config = dict(
    norm_eps=1e-06,
    positions='rope',
    rope_base=228000.0,
    init_std_up=0.0427,
    init_std_down=0.0,
    optimizer='adamw',
    weight_decay=0.048,
    lr_head=0.0136,
    warmup_steps=232,
    final_lr_fraction=0.0,
    dataset='wikipedia_en',
)
Each number is 128 + 24 x the weight over its row's rms, rounded and kept within 0 to 255. Layers, rows and columns count from 0. Numbers have three digits each. The size before them is the row's rms in percent of the matrix's.

# layer 22 MLP down (transposed), 640x160, rms 0.135, rows 369-455, columns 0-79
095:134122160123106106096116122117156085121152126130179101071174162181099168135095117080136098123113098157095116140113110146139133186112105136143155095155152166130112164127087149092135075130104140119120071132127133135103135155111125117135152131
115:142115158097169129154151100185123163153124114115115132140108103148126146108128117142108133118117120121092128118097116136149161126181095151142104147069126146107111112122154167110127108167065073140087135100110097091154144154115125137160147137
107:133122132100169157131138129153129138112089120117100155115124074129152104121126144097106087143092157129123157174152102146161165140116095169157096116140068130132140143153161141130101109118084108117199122119115092098152117109127125121093131119
105:113102124129092092137139155148099113119102158165107082124162133133148148101117172160084104086094118133075121113111143114115132150125092153137125131115108147133161092113148125118110146162104145135134139129102107111077151200119125134128106130
103:130091145140083115166145134092147136114140148153148118150123157120141131171092098155141100126113149125167127122112133124100141100086125161138107113092098114125111120139115139152108123105112136118169093153100137108117145134111103114144167163
098:160161156119081114162131076165109142134118136125098124127093121149160098102142055075131100117148121156136067128111166154134147095107115113145107088110153120147113181120137122161153149114164160111128170140171143123126143109142135130146130159
102:135097116095142151152177129168128144134152126109142182161146098110134121128161154117130130119167074135157173119147171147147122177136113081158118127153148178147122122133122122105138155179152179113118161136123125098101138118148109117156131109
099:100089148129098118120100145162088189112135112100138125135108118153149144137104128165152143138130120077109172142134139087115106118107100106097149114115106111115108140157102137114087122142123151158166154178120108117140129199125145079135120118
095:139172138132148126121132100120164144182146120149096137087125112128102138132121109159102064091128094138145107093149120175132136129168147139132122112124153106109153134163118110163124127134114146146100148136113123157159107168163090157169091158
099:123151106095085081087118150131161094116115134096131084131143174142143144118087123138096127122172130151058122129112122160113124136112158082100140179154146158120124127142134109147102125126150118141131118166121105099139116113135109124195110114
100:173170126110151094115106089138138125163107106176134173113140100102109138153119117124113135103151130182119151151139146117139142113120157086150154191135114106119116099144118103146101129157121110114125157146115122148108115138115077135143101130
100:113176134168101141153121161120175119113086157115135136158150090121110150119134128151129098120148107135119174127109093118118180116095176111126125149180142143167094182124093105124181171162157093127147101154155129148149130168119140136169105144
105:184121098146128159129127090129097097121103088133111122101146102137192134113157143135144087155165095168136129092139113136133112139101147130117143156123101141120169110118130141140133152087133074105100123096108110140124161093132092129149152103
093:105067180117104113120114130156135141124094154103157100115112110145131131146123162089094131122098087138168112131148139120092097115156112109127108106132160119149154130163100130155132174158157184130092125116093081138115154187122138138104121107
086:095137123073089100140171123128122133132133146130166114126104141137091098145138146105103113138132078152135154106101119164165132135114110114117100117130128142145149108131110120160136136133136131100149103127126158121122119146138175062092120111
098:129153129131107121140116156146120139154086094110117144145143150168127123115139135141158145127118188116081138099150116123101141104105124136098147125118103117107171135103091130092161150178111115104118141177088139103174114138133109092175179122
114:130112146132111084187136089111146135103154137107094114107093106127136129126130167139131133114077114137151083108151113127117133115132149148156114122121142091145147128158117096105134140195119106133113142171142096114118104123140135112160125123
099:129140120139117177099115116149085126168135116141126153147151130110149112141095052086121108151152152127118143136125153152109103143121098109149142112080129129142126121133089105135128122152076109160146139106127149133136120123153141115141103174
095:138115137118143081118101100162125165160117131158139087133158128130114155134090172148101117155099119175090126144116120162132129104104135111146114123137095123082119117082113125182118140141136127104123139126145123120075107110136127136119143120
090:140053149106151124147075137163179128111118135153170161117128146131145101083104068146160135133132139113134126103120121142126109124149091076133098116140094130120093129159140110105117117120165102123128135127113195126108104131137106118100154143
109:119154166140145116137108111164096135088091105109097134166108150180120125099086105157148130123143156190075143126150116155126139139088173166136124115124135119130136120139133139155131163115117134093163161141122140178122126140119117127137168123
100:139121131156138101124104101128097137117127126137129123103130094096117097113115156118140122084114135115174099085169142154126101149113127115144161168144125116123181123115162121123124130119145103127124142086131077155129122055144124132156113152
092:120086111142105138159150127121128144096141116131164139139093109124148130141159155160117103103094082106134095134126146084127124116128119147132103142100100112168140147108137057160138113139108089097086130067132152101091151160137175114121155134
083:120134132141147109114124128136095141163158106089117059167131088129141095148148082140148108122159133123131076186115155117130102117106108114078123092096140178131118167109125096139139125099066150170155105128164105115095125119116099112109161140
117:164143132168173153149106053150134175112144122131142148104139168117118128129115138141110117103106155123118154136119088145143152084137148118123139119171121117096151121130135107116117133104116108176113112178122133101106137136115151117113126110
102:133172113124146070141113136173152151157123100103153058179091130119132110100153140109111139119142144148083111135137098102129111142115121163106116160143129096134135162112128082128150131136120114141140167134148131105129119123153115165147134087
098:131094126153099086119115115138097091083138091106157075111112115102150117114084144133141151097163076127086153130152088118146080066112137125122117119125189142143139161123125091101137163121154111109108126150135117147146140095142142171109126084
106:130117133083127161143093142103106149112123135137101149127150128153093177154105159115146123131078110143144131138123103169164142137150125102147143190149149158127117117123113114112142081171106131135088133130161078118126101148119097118116115135
083:148125175141091034126154108140141133099132168126143096152116126136107154130106122113078123123127119167004107139140138099155150095151123126089155128123148127136094137152123124131146171176074138131124129115092138130119149130120104122154145084
096:124114113153112116104115109159097121127122089165176128121165096149161154154107119110133176132107120117132110167120132067148166119103134116113101134118170155137116094110134120158087086168103095105179150132130131135130120147134143139114164130
098:100101137115107164124072142136125122138159149136145178153091159146127164127134132125110099093144125087140147058082145176164117169106108171126108110183126111098149162129097119112121160139177098122112145164116146125115113113101136130134122120
108:143133137153149152119150119105107127123084142077148140131119126176095140104107125104115141163130156149112083102126137098111146120131176139164093145135126131102162147163124122141124133073151113095125155102131177154138143161164173136106116126
098:095137152183071121124113102133103098084146104179138142170117077178139138099110084109099163133126131144136122129105126133087193132144139145181138118104118095127136126137154109081129118132134135122148115127141111135107133117175113121117156131
122:130118098131172171135123144180130098125127184155114139093155137126137139111164123121103173133113117147111169107115119165127142137135148117150137153120094096132168111146128140096116128128139133138117111088114157149093084137111110154133142160
090:134087150172125131136135107147098078096109088127096133125124099171127118132092160106130096150113121128099116126133186088138098118159110105189156128141111086145104133119126121084171149128159119114100106145115101120153146121109098150134076152
102:165106116145138113142150134122108123142112152104107104093116124153118115095105147103149146130146151119106116135190092129092126154129093121146136116167122128100180125164171120102146114130120109138094174112144148097111125126134108109138128144
094:108095127126121120108113178122119127129148146121080104134162150145120170105131112148139100156141077158106157062129151087130126137127161115102156132101145080112134122171125082111116168164156091089135139143108099128095161131117142083126126124
096:069129164146133138104093124151112118130089159141149166158127099178116139101128166142090105127143145140154129116146141131132095090117106155099168153100161152133113152150154109138150115163122104123109134086136174115109167129151168135075138093
107:121123075134107107133095137166166123145146131128133135108101138126074168110122169165123088115127131108120122130100099127124151160102139137099117161138119138093132128160113131129160103140159101090086137099104104131073139134130130101120104092
097:142159129136113053114114119126119174166108114090149026137081085126119151126161112104160163112121145154089087139167161114127096172130136143135135135139126123127162129126139098121101143137134089091139148143163141148132109164131132127123157129
088:083115119160120112139097115163153132144148121160133138095161121136156113117117118123115142136124117133115191171128144129106100144100139125091124165114090160141137136096113131093100111104139131098161118140153094171163154142125158117140101088
096:171092081127114070128162129128134162116140126142117080093158110164168143114115185131136145119108119122039142116157125151141106132070113126127132131158125129115137154167124145149130143139124101112116109152113121110147149123145141108118121183
105:125103142128153141137153146153143139136109153077085153104126117108103178170139122137072118113115155152106124125131146124119189114135112125131143106134125117102148162193122124116143131104164102146111128128138086142115181108078126209147133129
102:126121103161133153123147111137141117092126116164112174121128139104148184136144110061156118119092098146137118106146147136143137153173133143109143168131094129154171123105142150147079122147138104097155165132075107149095143133131141125139139149
098:113090191110122115115082175131123131121119117088141106092104131144102128183062157113106096134119167155145115103165088105135160145140138130128111158119108100059158159121136098111137138133117133101146123174105149107130129130086113116113146109
109:111137120119141088150144119124124118112131138087123021132128138112145156133118103139149159097129105103129151156116112093140166154109089135096123102126107133109120129139103092110138129122113120177148135105118104116125138112118121109135117103
087:137120122114119022164114125130159122141154095082064036108153154098093103108140118124105102150170088165098140125163119118125119083120097096129142119168139144116115100116142104131085091138142116113124156134104108160104116167147109156121108105
085:107100141130069076133090136124149165107144146129161069124154137178130132157106105143150154101165156117119142126116069148136101119107135103116162119137125137101155107120087148128135141119066115135124101130160134118093139155134153143105099121
100:104130122102158158120149131139119110134128098140163149117127144146153152134125178068116119136125142126144152126112122159135150131124150131095110137126082114116141110147117128144106089168063131173098117137075110126128101136149118120115141083
099:098129125104168128112149114160140187153121129063135137142117117129086147132139099125159097156121091128106127095153082161115136125122146174135127147127118116130076128125175115095117092170128103131166110097098134152125114147134124147108128120
086:120137126110038123094115142139132129148123131092127112107131121114130121101155153182106137151115121088149112090111150174174160151113138092142123092129119167126101170104106155108119111113183120127119140132124086104150103148109136130124159144
105:128089133157146193151135139115126148100082088141139170097126138145131133125120094133106066094172131164130165150085141130135129105129135134147163134132156124169100150151138154125118135079140152128102143125105132140085157158136124083116117158
106:097107121121131117146141115132134120138122110144095131106188148151153104086177147135100068132122167117149140129143082136143132121141099124134105126186136134131136130117131065186166106142103141112143166141123111125120123143136116155095150096
094:131169133132131050109172113152095181113149118083106089146114142111118151126115157157113083127109125126102176106171134115090084123156090089132148093104142110126114108171100110100099116158139158139141118115103105135086125119115140135120128144
118:126133137118185155102109138127126087161152127122120150147133129152135144141134148120108104104131125106140132115146136112117086139147128102137121089149097159129131175060103125121137102135098102158161098102114134132130187143128106113130160109
098:110122100160157139100145150111171164106143140124122155137134142107119115095163140148124085093074114099110114170140093114148081153129150103172132139157116168143138151134146144126111124162134087160153083118140131131131096120098151125102104113
093:161116139137105138114118171130104123119147128129129144183126121140114175078114112167088119126182144121148114147097133166109132153113090121168138107123162084151135162120115101115142147125142118082118127151106103153157129153113144154125112144
089:094146162183118111158116120159122136136102112099125110133116050113169155125136111100097172120103143142125079149119139128094154152180133102163083128102152106117147148107123094113127153132145159131104123133118130120172149114148101097122162104
095:095135146152131129144098121093076124108139112100110173191147146140165137125137122150131095090176145126152134161161169157141102115141161126140121136110128121115159109112116177151158117130122105123143115129138075129105095143183124127130114123
082:134154108135051023101088082129143154106127106113131037122118128136087114198127153119126130138116107100110120140138133109135118155081141134127131089120127105117117101139165117131138127133114123140111173115137154146131127133122102149110137141
106:072100103117124165130094157135125141124109102142139137167126082150127138108100113151172122052165137141119130132136116140121131154099116135149140171121130103113096148096133130147153107122153147128103135120174121112151094128119173149143149148
108:129175158139068137108110085141159118142107156147103174123128086096131163113113151128127138154131148140084092114137136094109164145116122145117137155111104103138108135140138151135137139125108144116162156130107131128158139116111141186164114103
112:123172094147119086176109093159118119142161126117103067143150131117123151143153126143114123127112130140087149142111127148152082127155133119130186130131116144119135150135096095114098145126133103149120138140066110128106144125098123145135111132
115:139141119171185074131098112120107157133105183147150045144137117142156155128142126124181131145141119148000136134140133147155138145147116114130133129096119151117122135131129122118160140157122087129114086153115102145130150116112129138132132141
106:128148177155119145106109074133121107098134095081133136141093151147111109114149111110112160134120130155195145119160142187149132127086137106133135097151142119129124122126145103122114124118146123108138132122183172173169108099162159129145138146
096:143108108131097132163123109077179111094132100140132112134138106119113155131160100100138123149135141103160109126122130143136159152105123109137106122126109097146097094162089152108162098142108167095169093100152110110114104096154103139113147155
105:130095139121145097140127160117142127159126127161100087111158150175147128147083129091181126100156151143073097121154096105101111145091150102126106139139122126115096141178132111127134122170123098151103088159075145133149159139104165123150143127
104:108129138156120108104119165188115118091154126127100133114122187113130158139123110157149149113150142120149130160117148110140129098108105081101117111139165117110107111121092142177099153149110174149110149108091141125099142119141128105145163128
098:135110142128151150122126152133086123134129154113070141108127133166144132169131135132179167086124147134137159117130113103152135116147128116099084102087121160116103105113134102136136138142092113104131112117123131117132125113163145107126148110
083:137116167103116115156126163119115146136139124049168100121167126153118124170133092173131104091125125112120096140135198086131114103145099060116083119126092129128107139147088128150162112130129137157106135127134095096146096146126127140112168100
098:155136132144144139134119056132078146126113108107110142166151095118119127165098137156096126114149137096137158125139156121122118129119118142111155107143074068139120127119102117139147112148125123106133184153095109120153118112124170134165143121
108:122179151114113103127136128135127089123126145085135130064129113122114116137138119144150133172148144148135115135137137109140134124161112112101160142094118128158066117124121150172132134136128147167143107100094082145098140103174123102156144123
105:129125184142141160113142133106156173109123154135173167129119177148110189088174118135126121068142107196081145078110114120159137090090115122165137139118112121126101144078151116109107148128160164116114085182129125137120124130122139137111116120
086:110123145111120093125112107146184129155066152095125093096117115189116148145137123119100140109108150155120115132078131183134114137142121129126155082117158098131118137131161119123130108122173144143185092105145138130168107127157135116125135120
104:131123093142127135113100091131112127113086108141105082142136130118085123117147149127166166093100138148087175104079145128117144121161165102095122153159149137123147105086125127095113171185137114136158123189105097137129139122164132145110098122
101:145141126175174169102082160130128143101110131121063166140153114088168133106151138137104132115134128099134136149115087133125132099124142106100126105148158136090150114133135134107153122131140122089146139132068111124129110124134125162138140117
087:114153150123087077146150111130090111117067119102141132122124157136163138135147189113145144151145114119167105126130139151137073126145138152122074130180156143109100128141154151108137145148147118121151134099123132101155113100114124173103112153
085:204152135152143087142145136089118179120119057121132068107122164139133122142126186139092115133094140135098116111145105110125101128152139126099096124160117113096109133139133138132130129162154145141127129106089119125129138161182101134129108132
098:142115104122154179096117140150129137170148115142119165143099102130131109097165098125124121173155145161136199145090131165137170112153131123116128154122145148174105107103174100103135133086178137117115134108107126126145142137161137088104129140
102:100103187166135133116150124137123138108054117150133155159091116113140120148121163147127114132094098113130115084118128141115141143135171119148127129106150141098137116135125124147149092158113136126144105119119132108129067074094096116111119120
083:148106149109122107136159105184146144117106128134178095141140131178109144135174188114157149132157163137110111127093150131106124139157162127183162159106139124133135134147110118125147198090118120112130106116118106114140103142096120126110164124
106:152098108161114124119143142126155138099156053104176129122139131131133155099108114166161120155111107154107105145169122162137139143125114145109086155146129098145175163115087164118136143143125102104120131126125129103145098104128147115119178105
091:146123154122126128120120106143157147119097158168132125118119180096088178123128070142161100147098106152103143126135128122150111097146129086164135128070119147120074130143156115157153127131096160127094117074113170110096114152125132138090109125
114:142152137163159129127103113105122119118072121153116145151094094132127106080127112135140140144144155143140154131177139138171154113091156124112123121125134143098125130120097164088136093080130124093127095121116164142155108121165149106114175125
102:091139105115134047139125115144172134131163129077110044145089132067107149125144158114119093149125083133123121097107134105136115151142113138114129113113126163120125158099058083115120120117135119145122141096139103148148142125157120106140135106
086:134138148129136096121107128090178145114108132094105136119116084101114135114120175138131142097113131155082126123110107097135107102160092127142097129122134135138069110151085159135090166150112148108109160176102146098161132137072105134119174123
087:109071137131126111103141116128090118138107107145183117132117129151113118101120112087156125171153186137094166133102154139115168109093168123165114120146131105144134089137104104163131124152170145131140129139141102153137163137106182144124135092
# layer 22 MLP up, 640x160, rms 0.15, rows 370-455, columns 0-79
109:162082119112124138069123200138146097138161116146103168116134172121093111097118118130144133131151144120168116125116142161104097144201112156131130073126117130112102127124114113128154135108098138120113104128120116125113165152129118126093100145
107:089122100132188166122144146156097136114169150137139140132122112110107090140149077122134158163138121162138163142098151124131107123178136176135107146148131120158175106129158182125106129143145116122136146147157099115157118103171119140087109140
108:139129106100174143163125094115174127158123117156136126132138168127106129085147080138108157171162125119127152140128110144192113138153145113130124102131129083164111120098136124117128123125192126128157089099144144137121101075153104133145154154
107:113105072149130150130147113094133114123155157155158147089133112097125124112157113155130114169129108089141161122126156124169123107142134123130125128144108137109118102088168103088130123099085134103110130127107104125100189115112129142097148201
100:097089102119117145163107113129078129150115129160122158091132102116125162116135112115119168114140143074164136122084202140155107134145120149131141123082085152139120133133118130137092116120136132121105131121093137140173170132131105154134122176
095:146141141111139147139134135143087139143175132145121141153128137138102130129146102105173104136142142101120142186140149157129098200093119135087151112116126172129118135140127131171142161089143193137157105142188071132151136151102073108116115161
104:159119104115137136182108141111145103121160163147141160149098125143090113133152121091107114123133132111183110156084099132112159183154142132152099148151149137120172128124141133102113138118137131155091154119183128116125153113119111125112150169
097:129120133139142145160093067132119118121132146134124172086146119155140126162146145144170152116140109109128142132078149133132125135100076115159062138106113146165088072085132145152128142081111144139098138126112152069119141119059174119163090135
097:103149117157123143097126141125085121111156141170144135128114116127132140145100120106113164109155072148124153154104124142115154114118131104144109143098109171157134135150171123154149123138114138102131123115182100099162135147125120148095129134
098:125086123143140132149125092100138096141142133134131183178149112177081132126130108128139153113120101126159131121119125106125146170071107119170119135101125147113080084129106121108137067123143144171165130138130095126124131138158151127136089169
101:119167138109165143103108126118133100159117118209138195134161171128119145154132111142115142142167136152140153154147063132159099165106129124150123102159146133090076119148115129144089095101138118147135121112141091133143125129154173169130140133
111:137083133104138118144150101155141105152105124158144180132156142173080180165208130109147125161109161142142125138135117126150160137100124132137128092137135131145138149094067144161128054120169105130161156138125127106147133112077168143128129115
092:168115114144117135120121133101136117132164099158100124116169129141136137131128096131132113153102085117120165156120173126132148092078111139133144107165104154121133084147177119125145139087097168112177136136119123142111163121098102111066052142
091:123114085135123161162083135111096142142104147155132149092160098142166139078125096135134125114119126109161173143100147110133099130125100118104151121097103136114071117150157105143128159122121170142120151159143132114133102124107156144097129128
099:117125101133135168110130126126114106119134170175108160126146160153114109113133123077107145108116130151133146150111127153100157112177105141112106108139115110126089090151103125127148144058149117118138119123127157110074159153130129153118122128
099:155107130094160165152162121142156125141156144170147163132134128120140141126144083098086122114148079133133112149114122123128128162139076164125087128138127107083124125133153155147125097109152145093191119065140148063130115116119180117161153126
102:173108081177132135091152107120116092109124143149138132142107136138116182137091122102145094114119152105142159124150080117106102131086165103127141149152108118105107112116158145177130103099161183119131117153131160143104148113102123134103112160
097:124138102122151123094134100097149122144137142139133122093148118117085125207127134133137124118108124122129157159093113139130163150105084109140125118102088114111125142121124179175132119114116155104144141143144148113127097129113184144098140124
086:090159106157114151152118140154122122118135106213108135122154131102112127174140141066189095124127102112119174147121123162124143126100120129143136111122075138110097154141121139177129106137094153149130135150117095101167127150098118144148129126
114:123073118103182129126160124120101105143157163119186130149100102125148101123132115140120107140126150102131118190142109119157085109132110108152108101113124104171140114133113200148138135124160120113142122141152110096140130150136100125115111171
107:139079113106163127138143090103138142141118119160138166144147130163070112155125107120132119113124140152155143148134119161149141151115111180123171106128125132102120127125132129123124068117137111113171124142113089131119133103109158111151124122
089:092118136097174126132112141108132100170146169124174131164117159110127139107183102138141129143123142117119120143128159151183094185114133154125101137103137101124131111137081146091094138137162114168138124155146130091088126094134133108126170177
085:116179133119113112120122102122163103105108137135116129134129102154160101148180155131101143121144081142128139141146103131147089142105141118127079109116140126086106152131148173131151154153129155155136085123175107131108128107101128172097171198
111:081139109126137164113143110094125099129119116161104167095149183118137109170145090137138144119189144120140172144140160198151103170107138144094131095105115141138124095119117126112095089106151130143157092138132106120141123130129099165133134161
105:163127099119163128145199083122140135137121190143140147119150176131104135085135122139156123113145117087153140119157113110160118122150144106149152120182103118126119094098104139110142094130126128110143112122154124138153171114108117125098133122
096:113129157106149149093142155160141132147183089120122143146116097078135124124149126122108126100125091144159134151143105133142137145168142119123103057138112118099159127124126121137149172126128189141125131165137135097147122138113133184138094144
104:130115106131138128095117125103155103083137171140145135108151138087124168117150119134138106132103094105149170171152078132089147157121131117176128097106126116129110135126140105165125099126141166142156139146148073114132125130132146166109117146
081:114109088116121133125074111131143101132115121136162134138119126151124158143119091127182104135164134122120155166140138163111113141104129127138123105078122125118153140095084139143126111154124093093170126152167135090132085099104170116110149094
100:120169117116125201104137159095104150137128140141110152126152180118136165140161095133143121135126085123175125142100143135093144122127090146174161134138135135135125109135134136153137116085121140143146115157149120142124094150134091101171135164
098:107178099130142163127169103098121092100132097164131151108129155106136138161147091151155137179127104120136194129122112101136141103133133117123131119112103108125083104133125122128137107088136139139148108085096160144113128128136146142123154134
107:116141130093150133170121146147143126115138155128114140131114142118107145131192112145144104152143108118137126155155084146142137171115144157197091151161142115148109085123155135144130124137183157179151093117108095118109090118134085106110128119
104:141126136117150126114137089075148140168162129193151157147183131169068110149114099109134105135154131127155134135196129155161110122127116117128127143122113076113118132089122146135129124100103132127139083115167106121156144112108110092151144130
120:124134144086154155135123106127152129093137125129125157110107159121089150186119130127119140079119145102134122132111113188148113158107150115130086108092118096108130134130177139134134158120146143115129160120134124099140136124119119102116135149
090:119132078095127148104159145153149108109119111132132147102152143090135125152191122084128108150116092160160129133121124157130155139132151157158079116080132079084147108148135154170119120126122137121166158166123145150127099118139178172084134119
105:168172140130137160144109110150168108170146116148109183112137121130102088099145090118123131148143123129122138134080107109127157111123100093186106137083129103159125096101163162137141147089174167136133141092092125101141158131142133112141135134
091:173123133141115116142133137072117117121110092112133128118163150135086135174118125165125127118106154101133140144130136130084118130117166095160131118105127096132160074119101141148098118119162147152157129148125080089198094147107109082081130132
101:121123145116148141119090152132175141163155121144126134140112129099124112125133140127133136136123073130126155139132143149141105151153172157151136121065138100145131126126138173107137124139140142170119075140120076119111159147117104174084070161
101:150137130179158161130139107133113140175139144136141151143117149154091108170182128110168166160122130131177146169123159159125144151093128131135127122105109126172119162140181127125158164153149120157123101093103163117117111163152134112145125127
097:127125124143126129119120126123110110127158148133169121159171119097130113146118119147135161158168065122120197129128092148109119100147154144158149088103095148113094078102149129128158088098127175151152124144128130113117139113116122152118076138
087:126142141100138148113166129131101107162103111100163133111109147142140122105158114141141091123177107085124151111132129132125105161119078106162127134075091131119138134133141117119136112107120105129139125142142124071162149144129155122115061148
096:158091116091124138098166107109132103101138151142144130126130161143108098130122106161156087157157148076115165141138100138147099136077116111142132095105082106099111120089103171126138117134143101116170113121152115154143152127136120161100145149
107:138148092141136165125103135132114143120116152151132145153122163086134095097139128119089140129132130125196154113123075139121165133131143113144081152079121132094121141086150137119123139080141127134108130108119118152120152161133096139144148150
102:158138091148153143161123064141112084145136177183113135127143214148099128136101117170107145146140151114129167136139116125124144131116145114162095145155119128131112068151134164103126112102144124123163135094138143115121136119123093148144095109
101:114106117135130160163139135092140099119137147157181139107119128122159107144113129133131154107104098119130162118117142145130119141140117128126150088142117108106122093130130130142131127124083154111112095137157146095134151088087117160093144185
105:146122095078116129146126134083126118142147151123126124122150133142130105173155128143105119131174115121134133198080098146129100138138123118092080085119125108103120137140125116107152108105135157163126077123124119123129102094119099120105133151
086:082091105137164115104099086137152127130125129131188129145106142139097132140146115163139143139137140138113102131108115138122071197103128151101091159122130129131135115136150139131125137109123126117136098127154118080116095074117155121123113162
086:109157127100130114162184081131108107134132114126111135141099088156147102164164121098113127134140099136136112146134118101127131156155108107173138095131119124120125162157106110149144153134139171113122151118103168119157120092109146168145159130
101:106126077107155130126106122108147097126121144138154140085130103104124123157145087115166144130095133081131141123081114134121107179161103165128112109131157131122157140138118148145115119112160142133080146172154111089130139120081103157126116138
105:156101116164148136147129125139122112133112114138146133127154119123145118183167154120144066142117123090138141151131113138130107094134158131172100155107127126089129125142127143148103095125147132111117143128133159128147147170098180160094166153
087:141140143137154128141135121099094141125134147123151129156175121096115152132143098126151125119162096139123153171110112127134131138115154162144125149085130094104177103144129091134143156122161131098180137118117150098079117147144166137148105101
102:093101134107140142125125145148141132155145165144134161110119141154159116168162134136124149137134098152158156150132087126119097177131123115094128106124115135119139129080139151129128120140152114138170118118175084137111120151083160156095131177
106:099150109090148140075168153105141153140158141138132162119122124134085134171142102152140124131156123127179150113116122166132163136151118117135118113140142128105118074124121113157127123132110129147127056123124098130134153111114093096121137148
092:122105134081172129160140109110120098175132119118120127133177187134127107093137139125126084140180118138138149143115157140126101113156139112170187119112137081109097074110103077149168129110102086110137078103134096128103145109113119161104112149
111:132113121129138145106123163157103153133153172119161138097111108080064130097109098124148197114134123076157121149139158131120107132156133138177107104111109133158167159117152126161098096137146124124122118132124152100115112132093144170124076163
100:127116149147121135141152119097072131124110110153119145095102172139147144136134119123129157137160142043131136180074197167158114175109141164154107073131112126144116127138115140144111102085151169119110128105174143114117156103122106126141144119
094:114141070121138159089118128119102135124135176162103148103111162130142125199109114105095131108126090144156168138131106120128162148176114111139109107119124181115124163157144135143161154106091125112142121128141128086149122151121126160132123122
089:139108121139120137137148121133105142118170116148145133145137169092120148124118107119107086102114162096149145165087119134159108113143153138104151113139134139110115118129099142162113076069137110105161130144152122113100119178101130119106143094
099:115119107168130155164111100117123148152158132187132150123168157075097117164100125112134121133124139127147155118084155158144138139114107158144122098128120171152129142115132123125078112108119113106129083165154087113162156144109117117153114126
077:148120130122118105126187143164105137148146120103100127106116102143170090088162113160121127103130129116136115137162084144127109129188121106131129107103119149170144160111073165106150150146164109118120101096098120110126140160118117125154136153
111:104075130110138135126165129177150119165131140123126139138132134139121097134164131146157142134133078104135101134138157146179124105124134126127068156100099093152130131118144151142134126139165181108127119134104094097145146141080149112122107141
104:107124099082132124113105053070168119130103135160158151116111140125143144100101101127146129140129095125129129132110160148140127117122133126151091120136120089098096139125171139128126127120106135121118111108130150094106144101107114176133129117
108:117175117108142144080148147131145137113196149148075132066126163127103082149140112149110149142141105091137181154077137120109115160114091110126121127132097135077103126117169146104163122165083169110129122110154133117090164158092134127117122155
115:163114143140163158110132125127125114156125127179150136079157128090098117128149121068132161118139123097126174150099139148127114134115143134166104107160066086127121155119163136132121126125149151115087138124099132086098170124137116153114109150
103:117105130078154112115130146099124100144133157120112132170164151114101130096136110151146179129168071133166140121142132128165167112130102161126072139107115088122133153110130146126151112109141125118123135138134143142088097143146132116108087154
095:137132155146132122115101160138148085125144142112156131121133128139123105119147116112072151134137137123153130123152125151109134106183075133098144117121093177111139141138145125131123155139167128138130116086110140103130148161140158172110104121
099:126090130107151134114139159120089106138135176110154134082145121108065148122123120140142144163191122129131180190131134177107155138137118071173128099159116115130127132146102149115124101120126139112142130129162110117120115156105109139119148115
111:092111107085140135156143128109163118123123149137096151127122106128065102166172124114119149105123104094131114121118140148163148182135136123150098111092132142129122133173138139117127120137139129135117125103141093103154154134099116109073127144
100:103137111165115151155153148118079112154103178208139160119103105137098131117159122125155124168133164141157128136117163112117166132105119129102159131118097130153119128144150148161090086108114099122126116105103146125134140147107110137163108115
085:109151140114124121141153130122137117136100130124161126146123103143107104116137136096116111128171096128150108178178119105124117147127176139116163101098147076124162161101104118130190142143149151112172132144154104092110095102173156135165171123
101:104109118138144142075132171175090103126124133140135155168148168130134126143161123139125087124122103144168142122085117117130155162158096123144109133113144164177128144107123134148174129141163132107103160102155129116150130098108151163118126162
109:121130060126133141123129086179130100174133122107148141122135115125140118125135092111092103175143089160135135156110085144079151126141110106141135101132102127159119124095135095125140086148130109113082063138125109078115142097135094115131087124
107:123134107075135150147120111140113123123128158144093146082129158130139112146155115139130141120186087163144148134129133134131091135137161115116094136121139124159125131113164151114147124140162109152165122092141070140126103109147166133174118163
085:129100077134124117107133121122139140115137138108134127144117137124105112124121152125173151121153109118123158156131136157118101146172119110120111146056098156159118124124130144142156145155136142124090122112173121118114159144155091129148068205
110:083142088134131144114125116093140107144132150193140150115167178147112130182147113135152122158138124123140160139119091140140127134134101092125139109123121090119101094124128168164143095067145145143143101088092089125152129143145138163121091147
105:108082120112121132115178161106116129147142143138109130120106132104123120119135149106150160133164137109148117120090119123126087143191071147154126118116110155136155158148104105122178175088123151140120117074120097110089125136139122144082131112
087:160148114131144151112136125086137144119123153144115138088211130150120131139113125115143124100123104157139143149119119156105168109092156137162112124083123136144107158099159167115159139111101143127108100114148072128137135159132140171105118158
080:095095109112131125107146090160118126122160135159102128145137077095094110135146076117155124134154144103125126158122176130114149136114149090165132140117116136158146096086128138144148122132116112082099174089154134142094110117118140161132119147
099:105096108127179121180138113138148125175139141117132131139135095141134119078112097097100155141157106131151117159143100147120138111109103157124101076088127098171135155131161126143143131153134163147181103146144109108124131133121094104109116134
099:122107119111141140093150114120148106130136156130089153148155167082058134118107083152126103128136148099145147140111114157152146126158095112167153133110086140126116141167140149146117130078138109128119121096144106096162151126118085103117137117
082:126117146105135115144153131129118148106126126120117121102139121143143162105182071129115107137130097125131147153099133155119104164113097131153154123141146151089100110109101163123102086121144081150181116129098113137099098120144154122094148101
100:136107113106134157121124138082123096132161130134136135124111113109133110131138143145127102117188162110148159157101138131103124146146138081118126095117096137190140188108130134140163156123097129119101117087095144093095110138143102141098090116
094:115126080104141129113103079136120106151166142105115127132125120177128089152140119111155155151145130098121119114118138113135093157162128134127102097100101156101091150167117180096122102142127103137106146156127122129119207129158078142134108188
119:106150136108122142137150075104085119125105174141123135108173115141144108133103115114127177136135114124137139161102144168100092141131084179155140131114074110163120116117139140091149150128153135122126144103124174128123151087094131189149122126
107:123127129159174141115127111143138138154116128127141142154129137144106103148147096140112119178177066128138154124138095118094135141157134106149126150146114117138097147128154090136120128080153141124115118129198149121123138130147168141143116146
083:115088104151126120131134110115119141156103136145117130121108144149074108158124131146171109122146124145118156196103141148126157155100100165117110117110080115134104099108105147120094102114106121125125099137114129140133118085080140138126132110
091:083149134107148141144112121109161142082154104153129137076138148088121106179117124126149123127126114170137152115109130138139102124123128146091093146123139149090113136121140146115107101061133152124170139137165146089137178074131108113102133154